Part of a small language model's weights: rotary positions, hashed n-gram embeddings.
Each number is 128 + 32 x the weight over its row's rms, rounded and kept within 0 to 255. Layers, rows and columns count from 0. The size above them is the row's rms in percent of the matrix's.

# layer 6 MLP down (transposed), 1024x384, rms 0.0885, rows 473-539, columns 224-255
size [106  93  97 104 108 106  96 124  96  95 101  98 107 100 108  96  94 100  97  98  93 108  99  91  95  98  97 104 110  93 101  95  99  93 115  91  99  95  89  93 109 103 104 102  95  94 100  99 104  99  97  97 101  97 107 100  98  92 124 116  87 105  95  91  97  94  93]
[[ 97 167 107 140 187 209  63 150  95 131 162 126 149 156  97 132 118  99 105  96 108 156 158  89  84  90 129  87 128 119 159 172]
 [153 138  95 151 103 167 156 123  89 155 166 116 137 156 165 143  89 148 121 124 102 141  84 141 123 145 175 105 118  42 159 133]
 [169 151 190 150 117 121 135 169 150  96 122 147 135 121 126 165 138 151 177 113  92 115 115  83 131 158 179 159  80 103 145 143]
 [162 203 200 148  81 185 146 126 104 119  67  98 130 161 139 132 103 180 134 150 122 107 110 123 150 145 169 138  80  91 141 110]
 [124 118 156 162 115 131 105 132 103 179 137 125 138  95  66 116  44  83  86 153 194  86 148 153 174  76 142 139 140 144  78 158]
 [134 109 150  91 174 142 155 120 114  70  31 155 104 117 152 117  99 138 185 115  83 114 138 161 105 167 182 142  84 113  80 122]
 [155 158 152 156 162  68  88 112 149 125  93 147 113 105 146 190 145 137 105 142 122  96 182 131 137  99 156 104 112 139 124 100]
 [109  70 114 144 156 142 104  90 138 169  84 110 124 117 184 134 208 107 171 164 192 152 186 170 154 175 107 125 100 113 153 120]
 [105 154  91  52 103 144 106 140 136 135  48 113 153 102 104 134 162 186 111  95 142 139 150  77  54  68 145 133 122 157 150 138]
 [160 120 105 186 145 115 130 135 172 103  81  81 139 102 129 102  78 153 153 199 109 110  74  69 166  94 115  68 113  99  88 131]
 [ 82 146 108 116 146 144 123 203 152 112 116 118 196 126 149 191 123  99 119 162 152  99 125 125 160 224 116 130  87 166 130 140]
 [182 129 116 144 155  89 141 122 143 128  82 177 144 130 143 148 124 158 143 138 122 153 125  97 117 110 109 126 123 138 146 177]
 [144 126 151 145 180  87  61 154 163 154 121 153  81 112 199 157 206 111 115 158  82 130 126 142 132 138 133 171 193 152  71 139]
 [126 125 135 109 142  87  80 105 147  86  98 224  99  86 133 142 109 115 118 199 123 156 145 167 127 151 156 149 158 152 112  83]
 [ 43 128 100 139 158 124 118  96 112  95 117 160 151 139 122 133 126 127 167 146 101 102 161 129 134 227 118 209 149 111 110 202]
 [ 98 169 208 142  98 116 146 117 167 161 123 125  58 149 181  84 160 143 131 149  94  51  72  96 152  59 111 121 147 128 109 129]
 [ 94 179  71 185 188 154 122  76 187  96 101 146 116 129 108 104 131 130 128 189 109  99 101 112 131 130 172 101 161 180 116 124]
 [125 160 132 128 119 130 121 122 157 137 178 108 189 100 106  75 168 100 104  94 139 137 106 151 110 137 155  86 158 124 128  77]
 [149 119 131 151 102 165 151 109 129 137  85 119 141 101  62 136  79  95  98 130 100  78 118 138 117 122  74 178 103 157 157 143]
 [129 112 105 116 120  68 130 114 118  94  79  96 122 170 133 133 137 120  78 114 155 156  43 184 167 156 170 107 139 161 100  69]
 [134 172  98 125 101  80 141 105 119  76 123 119 172 205 161 211 119  86  92  96 140 102  91 162 150  46 138  98 103 131 165  80]
 [147 196 125  72 104 103 127 157 116 149  79  79 139 139 121  96 125  81 110 132 111  88 184  73 117 178 114 160 172 139 183 163]
 [149 111 137 182 136 125 104 173 136 112 157 147 154 156 143  96 104 109 143 147 136 111 132 121 168 126 116 134 159 117 106 163]
 [145 142 177 156 148 110 148 131 120  95  82 143 124  79 173 128 125 154 137 131 162 119 128 105  85 141  97 133  79 118 168 119]
 [ 72  96 121 207 113 179 103 108  74 138 130 117  95  74 159 123 107 128 154 164 167 133 116 131 107 127  88 145 131  80 184 167]
 [141 167 163 148 180 156 169 116 127  84  93 123 136 125 146 134 138 154 147 126 133  95 129 133 122 196 109 151  95 141  66 139]
 [193 181 138 173 119 180 186  88 126 145  62 124 137 162  98 123 121  92 118 134 153 163 141 112 133 117  98 152 145 167 104  99]
 [148 124 141 108  62 138 121  54 142 190 111  90 101 133 153 183 152 124 134 120  52 132 127 181 118 160 157 121 147 106 163 113]
 [ 80 132 106 119 165  93 115 138 165 121 147  89 138 187 142 197 160 167 176 124 109 134 115 182 143  94 132 174  59  82 128  87]
 [111 138  68  76 160 111 125 174 157  84  72  86 166 132 188 169 125 112 187 104  62  71 124  94 127 114 156 155  75 196 169 152]
 [ 78 176  59 103 171 101 192 218 128 139 174  78 148 107 107 198 169 103 153 122 147 124 139 144 110 122 113 169  86 111 125 163]
 [176 131 175 145 122 110 116 163 134 114  86 166 111 159 135 131 164 169 135 159 135 139 141 120 123 117 178  91 138 141  86 138]
 [129 135 130 163 150 171 111 113 139  78 119  89 156 103 126  96  46  73 163 151 120 155 219  97 111  74 199 160 106 164 111 149]
 [130 139 102 140 147 105  51 132  69 118 119 104 149 134 148 119 142  67 144  95 173 163 140 176 120 201  82 186  98 163 124 164]
 [147 131 136 108 109 151 129 164 150 157 116 133 154 146 118  73  99 123  98 132 119  84 176 197 188 166 195 111 117 145 118 120]
 [140 164 126 120 190 113 132 177 110 111 110  80  93  98 114 137 147 151 157  86 146 168 120 143 154 144 163 135 154  64  80 112]
 [148 110 150 150 119  98 134  83 154 106 157  99 143  91 105 181 171 158  78 107 148 101 154 159 167 125 155 156 117  97 110 138]
 [111 203 130 110 116  83 168 119 145 105 134 172  78 149 111 122 154 192 140 126 119 145 174 122 163 120 126 107  59 136 102 164]
 [132  99 141 113 173 161  86 173 174 150 101 176  62 134 103 130 114 170 168 162 174 165 133 114 123 131 192 129 115 156 133 113]
 [141 166 100 148  89 129 153 161 114 147 156 170 151 138 156 113 182 123 136 122 120 146 194 104 157 119  96 136 165 145 115 127]
 [173 131 127  76 177  64  98 127 135 115 205  99 113 113  86 131 145 152 194 149  90  82 119  69  91 172 150 131 158  59 122 114]
 [164 171 118 156 116  69 149 179 115 112 166  84  83  92 141 100  80 127 112 119 164 158 144  87 121 128  87 160 101 132 118 172]
 [ 96 182 122 128 119 136 156 123 147 143  83 114  92 133 125 140  89 109 113  69 141 141 133 141 126 132 158  78 187  78  88  75]
 [114 151 177 189 113 128 140 132  94 146 152 130 101 163 131 138 126 125 124 106 169 138 143  93 129 105 109  81 115 153 122 136]
 [120 123 122 168 136 141 126 115 149 137 112 136 142 134 128  90 156 126 109 181 132 187 140 109 111 130 136 139 192 144 110 148]
 [139 118 126 110 127 146 144 170 122 104 160 171 179 100 159  93 134 120 118 171 114  71 107 134 177 140 162 138 125 110 170 141]
 [136 157 158 219 164 128 138  92 103 140 158 163 182  63 142 139 145 148 143 137  82 153 177 119 112 117 118 120  89 134 155 139]
 [139 166 100 135 147 151 133 125 143 133 106 113 149 127 155 143 154 152 120 134 143 118 130 156 158 140 154 169 172 126  96 101]
 [136 102 167 151 163 107 100 107  96 143 148 148 100 224 171 131 185 135 134 127  62 134 124 159  93 130 130 109 107  88  97 137]
 [108 117 182  98 177 143 166 137  79 194 108  92 110 170  68 174  97 146  98 186  98 131 115 144 117 127 152 135 172  65  96 109]
 [140 166 141 129 166 131  78 176 101 123 149 149 142  82 134 132 139 107 100 188 108  92 142 106  93 125  90 120 188 118 117 132]
 [176 134 107  66  97  98 128  89 126 150 156 151 110 128  94 103 103 109 112  95 113 143  72 168 115 136 194 135 110 132 151 108]
 [143 124 139 144 151 118  94 107  79 154 122 166 125 193 117 150 119 145  70 155 119 117 141 106 160 139 107 110 133 146  98 122]
 [124 151 122 152 223 127 121 118 114 168 124 146  65 137 136 155 124 171 114 146 113  74 130  85 116 126 108 129 141 151 145  74]
 [ 69 126 141 154 123 150  88 114  70 126  76  98  94  74 136 143  63 101 148 137 143 153 141 146 108 183 115 102 155 112 131  98]
 [ 96  98  46 165 126 103 124 175 132 159 187  87 125 103 110 132 112  59 109  99 159 134  76  73 131 121 109 140  89 156 130 159]
 [188 172  24 124  81 184 113 111 122 123  98 163 102 137 151  80 150  93 127 128 150  67 169 150  83 183 139  63 137  81 159 163]
 [108 135 151 106 161 172 149 169 121 140 140 145 122 112 101 115 185  84 165 121 132  68 137 177  74  93 108 172 186 105 113 110]
 [202 128 117 136  68 121 109 115 151 130 170 107 186 117  71  88 106 102 115 121 126 149 156 169 100 108  86 189 149 184  90  95]
 [ 87 139 171 121 145 184 101 158 122 133 193 115 148 141  75 138  74 171 148 117 106 175 155 116 158 157  98 118 114  56 164 131]
 [113  90 150 177  81 137 156 126 140 181 109 127 213  87 135  60  53 150 160 110 160 131 126 173 176 133 132 156 127 176  89 102]
 [124 135 101 115  73 123 103  87 132 150  99 118 162 108  91 172  83 178 160 130 141  78 138  76 185 137  68 133 104 157 137 115]
 [158 144 130 115 178 126 105 146 142  68 139 164  77  83  96 125 133 184  87 107  72  96 128  79 144  77 117 181 150 114 126 167]
 [165 137 130 137 145  94 137  73 185 119 124 144  81 175 114  72 147 132 117 127 101 105 161 183 165 106 186 132 164 184 148 145]
 [121  85  95 189 147 180 153 149 141 124 113 107 112 123 168 145  76  70  86 105 127 110 117 155  89 120 110 145 151 157 131 107]
 [130 121 114 146 129 151  79 142 146 134 167  88 166 134  95 180 122 126 172 146 164 160 120 162 178 167 126 147 143  83 115 152]
 [172 138 121  92 111 110  94  93  80 126  82 113 156 142 138  90  96 112 129 114 118 107 118 156 166 138 147  53 128 124 128 183]]
# layer 6 MLP gate, 1024x384, rms 0.144, rows 474-540, columns 224-255
size [104 102  94  98 101  99 100  97 100 100  98 107 105 106  99 103  98  98  99 102 105 101 102  98  94  98 101 102  97 105 105  99 100 102 102 104 100 105 103 112  95  97  93  94  98  99 103  95 102 101 101  95  96  99 100 103  99 100 100 101 104 103  99  98  99  96 102]
[[118 169 173 148 113 121  92 122 152  91 119 164 107 132  93 173 138 141 128 161 117 126 148 132 117 143 112 139 132  96  76 109]
 [115  59 174 145 156  81 135 141  82  89 115 128 115 116 103 207 155 170 178 128 121 103 119 194 129 158  79 119 181 185 170 117]
 [ 99 131 122 125 100 181 196 108  93 140 132 179 142 145 121  61 155 134 106 160 115 151 173 161  93 101 159 168 152  85 128 148]
 [132 133 119 143 108 159 107 149 137  42 130 145 175 170 110 146 181 142 129 136  81  98 114 138 105 162 166  86 119 155  97 142]
 [131 117 160 142  77  99 146  91 159 123  93 137 163 217 116 178  98 134 111 126  94 141  91 144  75 157 209 101 120  94 134 155]
 [120  93 143  95 165 158  71 136 150 140 108 107 112 107 101 134 200 169  91  43 122  90  83 129 133 100 121 119 135 129  95 124]
 [ 95 181 145 181 114 109  54  83 108  61 108 140  77 120  84 109 102 194 116  40 137 101 148 138  93 134 123 108 125  73 189 131]
 [106 115  94 124  59  89  61 172 157 137 138  41 101 148 108 167 148 168 141 126  91 176 165 102 115 149 107 112  79 120 147 170]
 [181 141 116 107  72 100 118 159  88 166 109 141 111 121 108 176 176  92 137  99 107 152 189 143 162 105 167 131  84 138 136 137]
 [136 103 125 124  97  94 145 155 163 112 109 164  63 173 122 107 116 117 150 120  77 121  93 140 132 148 131 135 113 108 103 200]
 [170 155 105 124  92 164 149 111 104 140 139 160 154 163  90 141 144  84 138 229 114 133 128 208 120 166  83 161 118  99 120 118]
 [ 39 120 106 147 181 121  87 191 111 145 159 150  93 118 138 103 127 148 114 157  97 135 150 165 130 127  87 152  62 105 123  52]
 [126 136 137  99 112  94 125 142 136 121 147 128 156 111 126 144 131 187 202 202 150 116 229  71 108 126 168  99 114  77 119 145]
 [112 108  54 113 159 143  84 137 130 120 127 136 178 120 120 166  97  48 171 145 185 157  93 157 110 161 157 159 108 157 114 119]
 [ 66 129 126 142 156  88 188 150 157 114 105  97 139 169 165  83  93 138 132 210 156 144 103 128 157 107 174  69 129 124 108 113]
 [102 120  63 108 126 119  95 109 112 133  99  55 194 170  93 148 126 136 140  79 118 162 105  97  82 117 138 190  63 113 136  90]
 [144 118 120 129 148 139  76 140 127 122 166 180 167 142 142 123 165 150 108 142 147 139 138 188 144 156 151 176 106 130 115  95]
 [154 155 133 117 151  64 149  71 138 112 150  81 173 180 154 134 174 202 143 181  94  97 110 162 134 157 169  85  67  76 154 130]
 [191  85 150 108 137  58 120 170 128  96 117  70 147 140 116 136 147 123  93 109 122 145 111 130 132  95 216 115  82 116 108 111]
 [155 120 132 117 121 123 108 142 160 108  52 162  87 171 127 112  99 106  95 118 152 118 143 132  71 170 108 151 139 166 150 155]
 [206 127 117 160  81 152 106 114 132 184 124 141 116 132 155 115 106 106  85 124 113 131 138  52 119 145 126 122  82 163 126 201]
 [176  73 100 149 145 144 157 122 192 134 164 129 129 178 209 122 107 188 141 145  40  87 152  98 129 133 165  96  43  85 202 126]
 [143  79 110 134  86 112 152 110 178 185 121 151  84 186 148 131  83  91  94 128  96 146 138 118  63 169 109 141 143 145  82  68]
 [ 92 132 140 124 142 187 151 170 128 143 159 112 112 136  94  66 192 140 125  84  97 139  97 124 114 174 123 189 129 114 175  93]
 [187 152  87 144 129 167 141 180 155 119 133  80  69 177 115 105 140 134 117 135  86 113 119 134 144 173  36  86  76 132 216 147]
 [165 104 111 168 151  96  84 132 148  86 112  95 173 141 148  77 198 153 133  98 138 143 165 116 107 157 148 154 170  87 185 127]
 [104 150 181 120  95 109  98  78 145 130 151  63 128 162 191 164 154 164 133 137 122 155 120 143 114 120 125  57 133 185 165 173]
 [152 163 106  96  78 134 179  88  96 103  97 117 156  99 150 145  87 100 104 105 136 101 132  92  55 106 181 107 177 118 100 163]
 [160 170 133 157 119 202 128 134 201  58  86  92 153  99 140 224 155 102 196 105 109  69 116 109 126 116 137  98  72 173 166  69]
 [114 142 133 141 115 106  95 112  73 110  96 181 116 143 119 101 151 130 127 146 151  60 110 120 104 106  73 114 152 181 203  87]
 [100 133 134 169 158 173 108 166 126  90 151 110  58 141 163 129 100 178  92  96 119 125 109 138 131 132 116 119 126 106 171 186]
 [130 152 129 124 112 118  89  94 132  67 144  87 129 138 113 101 117 188 113  87 130 109 135 102 132  96 103 147 123 160 162 124]
 [179  46 121 125 100 136 149 147 146 190 102 145  95 157 170 140 163 128 157 107 129 101 157  98 141 132 116 152 140  95 183 175]
 [150 166 137  68 172  68 147  74 140 134 112 110 140 123 112 147 127 178 192 151  97 114 121 119 152 143 108 168  97 182 116 150]
 [133 178 129  99 150 156 143 143 123 129  83 155 126 140 170 163 124 136 159 146 131 164 186 110  99 116 125 102 176 127 129  87]
 [172 137 115 126 156 135 115  78  56 180 167 126 131 147  69 167 127 158 127  69 107 137 169 106 210 106 111 179 158  50 168  77]
 [123 117 148 116 125  66  87 111 104 103 128 185 126  69 146 143 111 135 148 126 131 109 158 126 171  68 152 179 136 102 141 176]
 [123 124 123 136 115  90 130  31 154 131 106 140 136 113 119 112 122 202 103  90 110 158 127 174  97 159 129 125  91 118 119 117]
 [134 101  83 127  99 113 169 144 161 231 114 196 143 142  94 100 166 145 131 114  81 200 158 160  94 144 136  96  83 121  85  61]
 [118 174  99 170  87  96 178 125  64 133 105 128 129 117 114 104 120 148 124 235 163  89  48 162 159  53 112 117 111 124 125  84]
 [133  89  90 125 188 193 119 168 115  64 136 122 148  85 146 200  77 133 176 183 120 159  85 119 113 151 162 137  93 114 108  89]
 [141 126 148 109 122 172 137 179  85 157 107  97 133  84 113 134 160 164 123 126 179 166 199 109  76  93 146 138  97 156 132  69]
 [103 144 178 180  97  96 128  85 143 188 140 147 140 166  73 124 122 137 176  70 108  86 146  82 151 134  78 131 177 139 126  86]
 [128 181  68 151 126 113 115 144 151 186 156 153 198 116 112 130 114 138 139 131  74 138 131 134 118  93 145 198  91 116 156 118]
 [100 136  56 127 172 139 109 152 112  97 107 152 104  59 161 143  91 155 143  87 157 103 133 127 131 107 134 115  49  85 130 153]
 [116 150 122 133 127  82  94 167  50  92 107 149 152 140 134  76 186 173  97 136 122 130 110 133 138 114 107 105 148 124 144 181]
 [162 125 161 165 164 142 114 164 100 128 109 116 167 139 124 125 139 169  73 175  68  69 145  78 124 146 144 148 129 114 122 156]
 [152 154 114  60 118  99 140 129 100 157 143 127 138 174  76 134  89 123 132 130  76 173 112 128  93 104 103 140 174  95  81 120]
 [131 139 145 181 131 118 139 125 132 134 105 163 141 118 117 118 145 126 149 140 170 150 170 191  96 165 154 144 154  17  96 147]
 [ 76 173 120 121  86  87  95 151 116 109 127 119 136  82 110 162 123 147 145 128 113 128  53  64 181 160 173  98 148 114 144 120]
 [139  96 103  99 110 150 145 115  42 120 144 137  94  87 150 134 136 111 139 148 128 105  67 150 112  99 143 118 145 110  57 131]
 [143 124  88 157 181 125 114  79 153 152 213  83 122 142 158 154 153 120 122 136 176 116  80  79  81 101 150 128  96 166  72 178]
 [ 27 174 160 126 140 169 137  91 193 171  87 187  98 125 115 202  63 105  88 159  80 104 144  99  90 154 144 128 128 167  87 108]
 [127  94 173 154  90 103 140 102 103 105 109 138 141 133 112 130 141 173 130 145 155 100 136  89 130 178 116 142 187 186 126 112]
 [ 95 121 140 113  85  99 129 153 118  41  86 214  81 100  72 185 117 118 125 106  79 113 132 186 178 107 146  74 136 144 118 123]
 [103 111 156 130  78 137 109 188 131 122 107 127 114 169 129 132  96  95 124  63 152 169 115 125 138 110 103  91 167 162 108 170]
 [113 131 124 130 137  98 110  99  83 143 130  92 142 186 146  90 135 122 104 162 156 110 122  97 106 175 147 135 130 123 122 146]
 [ 46 182 150  63 168 118 154 107 112 124  82 158  66 151 215 146 176 134 147 152 146 148 115 121 158 163 184  61 122  86 183 139]
 [117 134 157 129 142 142  71 140 131 139 122 150 144 155 122 112  62 187 139 127 140 173  77 131  83 135 101 168 116  59 134  50]
 [161 107 125 158 156 152 130 113 124 135 158 177 135 116 105 109 161  84 156  90 131 116 114 127 111  88 155 127 145 122 101 180]
 [176 105 110  78  65 121 126 162 162 134 159  85 141 126  90 115  89 146 127 171 147 110 188 126  48 199 128 174 120 124  92 119]
 [ 68 106 118 110 134 125 164 118 131 136 141  95  66 122 101 139 103 126 159 104 131 196 144 141  73  95 125 142 119 147  98 155]
 [130 134 174 134 170  72 166 109  57 133  84 170  92 123 139  99 153 139 163 207 105 112 125 181 158 166 146 113 104 140  85 149]
 [117 148 103 140 119 165 154 113  97 107 100 142 167 126 117  98 182 117  72 196  99 119 102 131 125 132  85 193 183  98 119 149]
 [137 138 120 130 158 124 130 126 124 117 153 177 166  44 129  98 138 104 165 164  86 162 171 183 186 135 140  92  85 117 120 112]
 [ 88 135 127  23 100 126 163 118 140 131 166 125  95 107 180 104 151  92 120 116  94  91  99 109 203 121 121  53  83 110 117 107]
 [ 95 144 158 152 156 140 127 112  76 132  84 101  86 150 160 198 110 119 135 152 133 162 167 150  97 136 121 103 191 124 174  97]]
# layer 6 MLP up, 1024x384, rms 0.151, rows 474-539, columns 224-255
size [104 103  95  99  98 101 101 103 101 100  99 103 106 109 101 102 104 103 101  99 103 106 100 101  95 101 104  95  96 101 104 106 111 101  95 100  99  99 106 105  92  93  93  97 102 100 104  99 106 104  95 101 107  99  99 100  98  87 101  95 101 102 102  97  99  94]
[[108 139 103 148  98 102 121 126 186 170  70 140 137  96 194 132 136  87 178 119 129 121 148 114 118 121 157 167 157 131 133 137]
 [168 166 126  98 113 105 107 149 129 143 133 170 185 144 115 138 136 124 146 190 114 101 140  91 132 122 150 185 112  74 154 203]
 [116 162 130 103 153  95  95 117  83 184 157 137 126  92 110 153 165 114 110 114  95 157 158 117 136 118  91 144 105 105 130 110]
 [146 122 179  89 116 136 163 103 151 142 128  84 142  67 102 135 140  80 100  95 111 120 181 112 123 113 108 167 117 170 114 111]
 [201 135 215  94 158 134  91 147  82  91  92 133 119 113 163 128  88 112 158  91 119 152  97 107 168 108 139 135 119 134  32 139]
 [173 168 128 216 160 160 121  84 113 119 167 115 146 210 121 126 166 192  74  87 106  90 115  99 190 104 127 153 152  86 135  76]
 [184 130 186 124  66 153  77 109 121 201 131 190 146 107 132 123 190 108 162 127 127 203 144 186 146  79 121 151 169 195 127 132]
 [131 104 107 112  93 101 106 120  91 119 138  57  95 153 125 105 136 131  90 124 186 138  73  95  78  37 138 101  94 130 138 101]
 [133 129 140 152 130 137 137 126 149 147 120 124 130 126 167  93 141 136 146  72 149 153 103  85 139 119 144  83 106 110 162 114]
 [166  80 141 147 138 107 152 134 173 111 111 158 109  97 154 143 179  41 175 103 149 142  97 147 161 184 167 158 129  99  98 147]
 [157 160 124 133  90 147 175 130 134 152 187  99  61 117  98 156 101  68 131 170 111 130 158 124 130 152  90 123 104 129 104  67]
 [ 81  88 129 146 125 156 115 157  91 102 100 114 167 162 119 161 120 121 120 152 106 183 137  92 155 110 123 117  95 128 149 118]
 [107  87  85  80 157  74 113 154 171  76 148 154 127 161 114 139 175 162 111 163  87 123 109 149 108 156  64 172 191 138  68 128]
 [120 167 108 134 107 144 129 116 120  70 160 157 100 101 144  82  84 108 142 127 115 131 155 150  81 145 157 181  92 150 167 114]
 [121 143 177  87 148 111 122  84 112 105 138 104 112 198 124 150 153 178 144 160  78 133 106 177 118  72 146  95  92 121 156 109]
 [118 140 135 166 136  95 153 102 129  96 158 101  95 102 171 141 125 134 122 143 121 139  50  77  69 189 185 120 177 112 123 121]
 [ 83 149 171 135 104 126  70 122 131 125 102 115 151 142 143 164  92 104 156 156 124 157 101 110  80 150 146 104 138 142 164 153]
 [133 110 146  68 126 152 124 107 178 141 196  91  97 110 105 131 119 126  49 120  83 153 132 127 112  78 116 112 170  87 108 155]
 [175 128 165 114 128  34 140 122 168 155 134 138 125 129 140 117 130 116  87 127 147 110 121  76 168 137 142  88 113 126  92  99]
 [ 97  77 121 174 160 147  83 138 136 104 171 151 116 114 113 139 139  89 157 116 105 160 100 119 124  92 158 140 160 145  83 121]
 [161 141 111 103 111 143 124 155 154 122 124 123  92  97 124 143  91 105  63 152 144 161 202 150  73 183 194 100 148 177 180 156]
 [133 150 122 117  81 141 149 113 218 155 136  56 128 135 162 120  80 145 150 123 113 152 128 131  64  98 138  97 109  68 124 143]
 [204 109 146 149 114 145 122 154 113 107 149  80 148 144 118 179  54  74 147 182 149 156 122 166 147 111 134 100 108  98 168 106]
 [ 91 220  86 121 128 180 105 142 113 147 106 145  78  85 124 119  97 142 134  84 160  68 165  79  53 124 117 135 128 136 136 128]
 [168 117 113 143 133 136  96 175 134  82 112 145  98 138 112 138 168  96 138 163 108 118 133  82 147 100 111 106 101 139  97 167]
 [146 243 114 127 142  63 158 170 109 155 143 179 124 102 155 161 134 118 138  95 143 117 127  72 118 125 111 149 106 131 173  87]
 [124 177 211 136 122  76 112 141 136 174 113 187  99 195 109 113 179 179 136 161 102 121  97  53 148 135 137 152 182 142 145 144]
 [139 158 171 146 179 128  66 101 144  77 108 104  85  95 122 112 163  98 109 189 151 130 154 126 191 163  96 114  96  73 162 154]
 [105 134 106  88 104 116  81 143 103 171 178 143 142 118 156 183 153 116 127 126 110 125 117 136  97  36 136 160  91 110  99 148]
 [112 152  95 102 113 133 181  80 112 130 151 122 146 141 155 140 151 106 167 111 162 127 131 112 184 146 120 140 144 168 135 119]
 [185 120 140 150 136 119 143 103 124 118 162 107 156  67 208 192 181 152 108 127 105  96 142 101 117 196 103 100 173 142  97 133]
 [179 127  65 180 158 159 106 161 154 115 111 137 181 110 116  57  99 111 134 113 114 113 182  83  79 112 101 174 116 126 108 147]
 [ 91 167 150 163 130 136  97 180 191 103 119  82 229 147 139 167 144 158 126 108 123 152  97 154 107 158 142 159 200 145 124 182]
 [116 153  61 132 147 135 112 121 159 166 152 132 156 122 131 121 111 166 154 171 161 108 185 214 168 150 150 166 132 155 132 163]
 [131 120 132 127 148 130  95 153 107 155 171 137 127 144 117 154  99 104 148 108 112 121 152 125 142  99 124 122 185 172 121  80]
 [145 135 125  52 218 170 131 148 149 127 120 128  76  96 162 212  74 136 151 163 105 138 113  71 127  99 169 103 125  87 107 127]
 [ 74 162 183 119 104  73 133 155  74  87 137 180 113 123  40 122 169 166 122 172 188  96 141 103 155 100 217 149  63 129 136  98]
 [158 106 122 135 109 113 139 137 103 146 151 148 132  96 121 199 129  98  67 128 119 164 152 183 100 139 176 116 133 131 133  93]
 [204 158 105 137 174 128 185 186 125  87 189 105 131 117 126 113  96 145 112  78  75 132 109 124 169 149 124 132 125 177  76 153]
 [ 78 159 128 108 148 131 142 154 184 141 129 149  95 117 127 133 136 141 167 154 101 168 118 108 154 146 154 112  65 104 105 118]
 [202 188 118 144 147 166 132 155 165 108 100 106 157  91 122 136  99 153 168 174 127 174 134 126 114 112 129 121 103 113 115 145]
 [128 134  74 120  88 154 111  78 160 175 128 154 100 178 138 150 165  46 117 136 113 170 104 139 113 134 103 131 154  76  58  99]
 [165 152 126 113 129 105  89 144 187 130 125 159 101  96 122 172 101 112 140  63  92 110 100  67 118  92 138 178 157 146 120 117]
 [114  47  64 191 171 132 155 132 124 131  96 124 137 167 143 137 140 123 125 149 133 151  93 132  78 187 122 134 121  94  89 125]
 [163  81 160 157 102  85 110 124 168 138 128 147 159 119  98 159  87  76 172 175 181  98 153 204 123 136 120 108  85 167 146 131]
 [124 116 127 159 115 160 102 112 115 142 138 115  96 148 150 131 134 166  69 145 131 136 165 163 157 143 128  81 113 178 120 174]
 [150 141 159 165 115 144 172 136 102 130 113 163 172 169 136 174 135 126 111 185 100 121 141 134 165  80  70 101  71 109 129 143]
 [131 146 144 165 135 159 161 136 171  99 159 122 118 127 117 132 122 123 123 126 130 125 129 172  91 196 137 149 102 136 130 138]
 [100 102 169  99 148  70 112 175 150 165 194 156 174 135 104  99  72 184  91 125  74 144 119 104 108 108 122  92 139  76 127  90]
 [102  89  95 134 175 149  91 190 159 127 118 142 141  86 108 128 159 154 125  91 135 117 104 130 112 139 138  83 136 182 116  52]
 [139 118 121 142 138  75 118 169  87 200 118  89 164 108  47 163  92 114 114 125 131 154  91 118 174 117 116 114 161 173 125 135]
 [ 85 124 130 158 124 113 132 184 137 148 142 187 108 147 156  91 155  73 121 149 184 161 160  72 135  96 109 123 138  68 136 131]
 [183  82 118 123 140 122 176 154  91 129 126 103 155  88 146  99  88 151 123 129 139 127 145 122 150 118 153 170 206 150 110  99]
 [ 97 128 165 109 145 113  81 135  96 110  65 151 146 112 137 138 189 150  79 118 136  97  73 151  91 118 132 149 110  78 150 109]
 [ 91 133 140 131  98 110 148 170 121 123  80  41 136 129 154 136 126  77 149 166 138 156 115 106 131 145  94 160 132 112 145 173]
 [ 97 147 109 156 113 129 119 174 153 127 128 149 115  87 116 130 100 174 159 142 110 134 114 107  84 140 107  88 161 138 172 141]
 [135 116 122 123 121 147 133 132 163 126 163 101 111 113  97 127 113 119 105 101 151 128 115 180 158  74 152 164 117 119 199 143]
 [ 68 166 176 125 220  80 129 152 143 115  92 153 120 126 174 164 169 123 124 136 140 125 103  90 165 123 163 136 130  85 177 158]
 [ 75 136 193 122  92 144  53 148  83 155 125 142 130 100 118 128  80 141  93 133  77 145 158 112 137 172 144 102 143 127 118  58]
 [166 122 116 154 112  99 143 190 141 113 143 134 109 103 156 118 168 117  81 145 135 148 110 140 123 197 115 170  34 102 144 130]
 [109 126 129 126 145 139 134 139 114  94 137 147 110 169 160 158  71 122 133 111 216 100 132 125 137 160 134 150 121 192  99 153]
 [184  93 131 121 123 117 104  68 121  68 135 119 205  94 140  93 171 130  81 149 141  73 123  81 158 200 151 128 164  99 183 168]
 [129 132 174 130  95 132 143  91 104 129 137 159  99 112  82  63  85 123  67 115 138 130 127 123 192 121 105 124 100 143 156 122]
 [117 196 142 152  90 191 125  81 142  91  92  87 186 125 178  97 184 135 143 114 153  57 142 170 141 151  99 161 128 147 114 126]
 [201 150  89  99 174 127 107 134 105 115 124 136 125 163  97 154 124  70 147 113 117 173 202  90 107 114  93  93 120 122  95 127]
 [113 101 112  46 123 150  98 140 112 131 176  92 178  93 135 101 166 130 100 116 137 118 111 131  70 143 136 127 124 135 142 154]]